config = dict(
    n_head=3,
    n_kv_head=3,
    norm_eps=1e-05,
    attn_scale=0.177,
    tie_embeddings=True,
    parallel_block=False,
    beta2=0.99,
    weight_decay=0.077,
    lr_head=0.0132,
    schedule='wsd',
    decay_fraction=1.0,
    final_lr_fraction=0.05,
    batch_tokens=[16384, 32768],
    doc_mask=True,
    z_loss=0.0001,
)
Each number is 500 + 25 x the weight over its row's rms, rounded and kept within 0 to 999. Layers, rows and columns count from 0. Numbers have three digits each. The size before them is the row's rms in percent of the matrix's.

# up: layer 5 MLP up, 256x96, rms 0.111, rows 21-52, columns 0-95
# down: layer 5 MLP down (transposed), 256x96, rms 0.104, rows 21-52, columns 0-95
up21 095:465500515525494528525516524505492472552484500520489483486504501477534523543496478496544503492445473451478447486491485534459538484552480492495525548503495489487477535538498491520481532507554528515494533501524501520505486469510516481490546539482487485506500475536508482538485500467490502476
down21 098:548461538491505509502477458518537525508478500530439477513494482543526494451516463508501521526511480549515510494463517491499497481459535532503475442483516525526515488451533496495523483490469532516526525504466468519485518521475509464510519490491517504492506492467497506458526504508484539483
up22 104:522456494509549529503473523475483482526505501512482492506465475522494494504526493508561524508498511478516495547512474497528520493506513486499565520518458472517511498508447561538497484471523477535518491495487476520514526434487510494494471517493513470533519480497504494496448557525505486499
down22 103:476470497505505487511520494524463471486539531545513498475470486522475500517505485513472519524506500486499517489462484433517516458524488496580455499470498503505510513502487516510533502556505505515458457482503493487492511529504509511545512473487472509547500505513480448495480552524509469479
up23 094:510497499488509511512483496525500493519494504511498479507535506526473490488501495496522495512508490499535474500533471469546438486520499536476522561511474504487497512541468506536481501472527529460531531465517442501495469507465475496467485495444489529471480497453507527513453515554513533522
down23 095:505466494522504514436542505524470502501514468522505491491457475476462495516531529466486502517514550436506496476538501498476468542497450503510504474509524496497485554477490526515501473504516511515504479521516530526522541485487490527504494479479483502467528509469483447527493460514498529539
up24 103:522508507494503492487520518542467491502484524525524459466529490510522483506515451527497529468478460492480500520504523468517532508500515493528548464471515458533491489486515494538534472522486459556510461480442496483516505487489538510523537503452499500550531484502529493522478506481506503463
down24 095:497521497534483491466509467487478520509464519490504487503496513506456522477481515512483443510498547501466488504535519471460499484525473447533482477497509470510461508479512522477530464551498502474505504554456533519496466450492502512506490510501553491505551517522483537532494488514526517528
up25 106:513475520459495497528496529522536458498504451475515497477491507539581464492479508508537532495500536484510467509526534466434508488499537443490540512500538489518515492473511460492508482490508523492495479531463484497493517486494472502481487503500501523490484487533534518525472513500519547482
down25 114:511561517495490472498462497455515516519538500465483459468478476516524467498517524484449485509468559469513507521494487504517481480495475497524469523498516472487530498515475507504501518503481522526504491472526502509546449550485514514464483500489549534487528482452531508520528515527501481534
up26 101:495510493494530566532529516511517488524516524490563491487501510496483509508490468441527515508490486485472479514507474463480518503556502483505525511539499482495509524510522524486529478476523491516519503520501475465424521515456513547480535500444487456514474509496460517501519485508508520482
down26 098:464530481543518513484474501501526493475515480484549508471475466466437441472450506483517495519506486505510502513506502461483503446486505533511507526539504537534511522471537480491539492477497507504492528466498531537516495512454492477536525476515489505521461487534495483527505539501514479510
up27 119:488478526493518526482499520494485518496477517508486474465492469516502509490455483521495462483456481464506448505505501528503497484538504534501527526455482530594491486446552486460474499502518525518481528495474525554502512499498486483457477520487521513527502492502507521526497527536513521484
down27 108:523490469536480529441494520509473462497507526488481473519511470493498511497468471508499435498524472505504499478479512524515479508522525511515491522458466483495553527535486496467467473518528475517484489489535511532497525507506489539502518513487463505500499560455522487506524455552524540497
up28 095:509487482525511511509490490509503497548488486502555529450544488472502499494468533545468506504463507445496499459512448543501522489516542471493504487468511506520471517471532489466518543493495502519495522526504495551495536505493523476482492478459522463537514495462493498536475496485533528495
down28 105:510542517518543494516483488543509535506510455520493466498476507498500531479501475491501532540527435475523537502503499494572516466492480512534508519490498503493491506496480528528512502506490527462511482512492478530480492487505446489494520453470522486521477497498518432441511478476483531500
up29 101:507478502486510523550516487492507473533490504483505533490485538498513502508500502534535536522505487468515479533494469439491495498534473467505549531452512473506481510491435476545475510496525484496500480488492480493476556506483481533522496487488475469514555500483513533534513524446507516525
down29 118:517494463480473462519503495513526491519512491497484536523490474487513469473501499490501499502522475481504522480480519503505544551470506530589532477483502502483469438498513497524538465456527492480494509506480523481491535454493488497488484500543536530527480463497524527481493519473552516514
up30 113:529439487468497521493485493532488515521484506491551476504507439444535463508510486500507532512446501484515464543510478491471522482510523489514511500508501534549535530477514514512487480451511525472515532521446495530444493481493523496518456482477511493496493514471506511507492493508522472501
down30 100:533515528510548507503527484468497519519517461498505519498480466480518527513494480473488509525486500470503501527507454478508510515494483499492532538483498457498491449517484521538496477458474498512512467454525427502465460516498526525494484494506539470496543533515517471549506532544498508470
up31 116:498510506493506511486471502505501536512527497496494499504487470521486484490484479497516514507475516484487473526504488438508457499545471505528552518497515479511511501462522473522489470474521545526535568442490501540471463514449525495450451480531520485518510490486495519510512529519547495522
down31 119:514498428505476540513509510480511477474534471495495487508438487515480536475533495529504478482548527525493501466488490466521456503509513506463509562523494517520513500479504498497489483482477544496471516495523476553522514462507480494483530549489474472477501488498465553519506510506510490534
up32 104:479490500517495518468454460501476495535488513550467492494554503517489528523520526467481496475466459454489494508545530476520497494499529488531510540510483483523497482550471524486524454521507506547491496465506531481477489515501490462504463536498517512496517485499537510552513528463508530477
down32 102:524461495494447503448516502496510475484500533523490475520510519538489528520462541490440501555533482498524485527501524518520531448464463447486492488466503496483510507481510483479507540503506497455485528504518528537523494507535504510523469502466488487489530468473485501516498548487505523491
up33 102:542510506495481514526499542471457494547502521536482467492510539478539509486523470476541504465452511477534532483513518465467492462534462466504541522478500510503473478489470522515529503486516485522521513480473510503478486463515543484503487570495482513496478478484508516503538493530517524485
down33 117:495514515491489493500565507524531480454509497517518467517497532532513472516523466524527499459535466436507504512504496480495511526521460487487542497495515480475472544511500530484503506485531543464484518517527473519494451495439499489497479515508516502455467489483463511521522458531496520500
up34 112:484473511471514488495523505512540504518512507520506527429495473531514475487481482511527526467485497480478463504522500490520490472507499503492521552460486473517475471449544488540530541520571544477498529498494509485495461490487499509466523483487534531508499477557470506525507502508491502468
down34 117:495486491469523464518473521512453485530420498505463511519497530543528521538523496508481504504499498499506495513500522520518467528461491461496494529477503480471542491485534472508500504478497554492506543516483466500489491553546488506506552455516501533476501484500521506469464489514461494499
up35 097:531523473503562505505504515502523500512561523487461507520533504512465483496474485528565523511481492474504518489540464489500520553531508509482507511484475444503511504500531508527508482513499480500525479468529495462462531545495504495466505466538539477480485493496492507530452480482507505461
down35 093:500518485484499494542494556458485479465489523481514543473497503520504504533494514513483494494476485489456491455495507501483508489511509484486464485480497529440465525477546514495532479495475509508495519478508514491523517548523469529461484520546462478503469558483479532502492531528519526558
up36 118:547503447473509514545474537519463494507500509500528461499492487477475502477499516505530521473511527470553480489531507486474519477523479493514519538554546541518501509534465490493535491457553532516497535528490482505494484456497478485477479474468490502489456468484529514515506526491490483505
down36 112:482443500529529484511478533517440503460503482506485524514491482489497549472519516541518475484490497510536480529465482482512510471459520532508499479530463509518499481493503483519512507483495513543442491513478506531493481482482550537550503499553478513491507502503487491492498484447476553514
up37 102:473490509489519499512506528505537487518483473468506443460480454494494450495530524504505557489492501492491467504496519501493478520524565465505476526530492528525450471514479499511540518507562457485519499482462493495502519468487459491518521519491509465545520495489518528513520530525514489485
down37 100:483505519530513497457496532493499505481510513513555473482518474472500522547505525517471526476479516494452484486494470535484520491533513494508507491515541465530515488481549515526536480524479482533483525527496499478473520514544499491481457509470485444536478478479471555452477510475477483514
up38 099:495502469462508471502509500477517482504516538496494480482512507510519509510445489498491486485453475469491492497522511515498468488515420472500493511528538513484519463473545484530495565508540486519530540516513509514486511470511483537442492502493520509467551485511532516504519517494552519534
down38 099:497478486515506514425481484506408490536506526567514520508531528514505529516517499497523506495495536480521504547532481544501479497513524512481493476486479481492510490484485510500504425504477507497521508480568510472484519523459493482513498505479506490504480489490510519525459506483516486481
up39 090:511491481518546541515486525531513520539496547503497504510472492519518472516489482486518493515495521492478509444521472499506455510504506515545493500500547477494454491479520457520517524488504508483494503418551503491486487478470434527469489516539492523474464489502503476499551515504501497484
down39 098:434509517519523517507528514471551518438476533524503522515505498495486457503522482524504494524484470469519499519492463538482465522477518489512510501471431444462450514511510513500508482510511497502532520521487517490476520512510531484563522496523514488507485521517479479516497494468470473519
up40 091:496469441460498490508461515516443484487524537506490512499501490470528469475495485467471497471536457518523482531541488475481489485509529537538464515473516489476495485485533477487523526457507497493457502491466488527511463488522499499472524516496542523537516471516516509513503543536535476482
down40 083:502491475484451487507513513511476491447517474465480473505474525436537505456483540502468527494478479499514492461507516488560496538518478474523551534507482473497508521547523504483495510497515518479499543508537505536517482457544526522511496538486506508483539480462512502484513502484481488501
up41 087:521488513444501516492437492482504475468513545493473479499534521515500489471434506531461502508473472505511491521545513439472493513517505505515519486532505499487468537534505532550490491473476467505496517512511499550489470508534476493502539501483480475495487489526515485546480484530517535500
down41 090:470493514495442518463479521515537510485513525443470490483494510523492523488533510509462514543515477505477489506468498520542500457474521517498462502509509510465510499465494463512489519486489476478466473515545519549490494526482536508471483456507505536503511495532486497517524447540512524553
up42 097:534510481450489514498471526511524500484506528497482505499471412495543481527469485515505521508495555503495517506497459504507498506503453500544499518494528488518480486487504502503551468454506517481547492511472508535479467482474455519490530521453491496523482466496517484507477517492501540545
down42 095:466503537493494515467501507464528529495484488539468514499509531489486504460500528472489489493472531490513510519464516512512448490513540488513511483548492486574490531528509503522507509477493465527491430481483480495522476561518482480484504529481508509486474501525493491502536447519525455498
up43 107:524505468507518498505528545507525489490512501504520475480445509463518476485508480503522488529494483474521475529490452469478452482545496484515492518540486507520506498522532482501526442501529498505510554488523477522449501501542523458506482522455547501490507496494493518544500525562491484490
down43 106:519490472453471479462504526518479525522509491532518477507462516519503504493476486486492479535534533468489502523553527499504552512498487478477470472453473473518487509507506508535499498532485508526485493481504515531493439482494481492524548526447459534498511470544551528499518478510524492502
up44 097:529501502486493473521483527502478495488495513540542550456525524457505473469544504514523500529472460492497553487490499456518473521554510523527506540456488503488468511476521443490499494500495487504513498469511514469512499499493523481486508535504464515503500496514495567524449482477541505504
down44 089:469461508476472504536467528525463543505502483476490468496523491492517498514524476485489472471507479527530445505477514531463502459559530504574485497488442481511481466503509475506502518497526503547499483516502507491507465526499517500540497503498477522534509560486514468509507500485500480528
up45 104:516489486501508496480512480555496456492542501539512482518491488490505505502534498539506488487501503479539505477482467515540506509550511512496515551519465497547522532492534495504494488514486486445496544527480487504519459505478441516463512522478510448537488472486510515552496503484492444510
down45 106:527505524448470497466485541474485486512536456508514487526500510496464497489476484524502536528472546518511531476452535473481541491453491490471473534497556489520515544510484502511524468499524479482540476498501473551478486507485506503476469489502498533489510479529493499505489472525461540503
up46 104:515507520435518515543527475492500486475501524526517459517469546469479509503479480483490480527503485493520514543497505476550470480526512496525496570488505491496471497483518451500500494474531464530499479489468541491506506500463482521465516519542514473503470488522511507479458542531532530505
down46 097:494487476471526494483497417552449492500528472482538490504490489492496549512509497512444475511500518494491504484515544542541513481533494499508508512487514525475503480477481541511499475514482479495468506513528470527485481494510484526458507502434508514519532506484476536495475508497520525555
up47 104:506480453457515529540500496502460458520536513568497495487469487492531480468484535521507514453461489489501495478551507516485503487502562476493521488497504489520466503480472487528524518493570509488530525485476510498507511537464508478491453534517482478495498501485490533496528472489500488477
down47 113:470504538522488497527519488518467526527457529461472498504504487497494526525517507518490522530554503435490511504506494539495489536496535543473471505544514498486490485487500536495493521456465530517509538462540480496542508504522501500484491449472486513513485431450496498478500504497483506485
up48 102:473495502472519537486515515481522512517529575516460527475502531496479478462515470521516516512457490486436482481521462495526471520515504515541459471485476464490479511473520507494511474519569485499498501464499470487494472539522527503498497504524456518479526505508506523506516513548516516484
down48 089:468504483473489527497505473526523534508435491548510537523485524512493544499519490515457508468491499506517475488488481486482513489483478486561459509468495502497494510508503513532514511498474507517498468498518531519496480512487531504558497489534522513505465539507440529440534437493487495483
up49 111:480489469490508527523541482516533455518519520529478477473494534492525510484483493505520495583449516486484527471500514489509480531526496520490522546511516483484519527510513432527507472452521523508496511484502522523473466503471498512490483485530516485481464475491505492513481483546525561507
down49 106:486492564523496487468486527523479476535467475533500497521472515522489512502446510475445488493488567492495463520504491460507503512460532482509503509500498479504519499500474493510487502489495480496508524472475561535526510500478489471475523530535517534490511470497498557484543475541491539490
up50 111:521470519483538511492484497499501517505495498504505457495478465508520502461480496532504536487510456469464429486549532500482496502478508531485513532443514529491543467508514520563486500536511522488514485496461521530499477527518475489504480502475543502494482490500505541522447542497512514472
down50 112:519490494512506535480501497505523502552499522507452494516500532487462473525483525483536526506542516510505509461480497538487454511447493520421513488517522487523474521491519503498463522497476518471509532525472499532468481513475487442499490507531504485496553449523506515495480516524499463486
up51 114:487499481466513499457500534500519479542519499501480504474537475530563502548506519482510484487478457467517492472540495481472489487489539468512532519497489466497519508451504462515528522474526539507491557515472540538466489518518499480481501475499506483491518469507498482548523481510500553509
down51 129:456479475519500529489518467569494569493504531514476474514446499493508555484528495444512501488531488483492520506479480520509436509525519504472511481513464509496495543504491509514499528497503465460504510486501486484507532522495534489529534498525514512485502474472466503475517484553495491468
up52 091:506503489459498510501499519516512451492499553512456491467495531484495513521490466510542521504469545485506511549498488467470449495508517478560536478515533486563516497457483486500491498491480479527462499468485443497511466521530451511511511518500502514482493504472530513472481511509520524515
down52 081:489537514507495512496501536469511512521432458435530509539506520513490485517480510515528521455550501511496511486492477495446476460480537490529510500478513517507519479507489508533504554502496514477538489505494494516465535490451497476463507536474498502466500492526533501530485487531518457480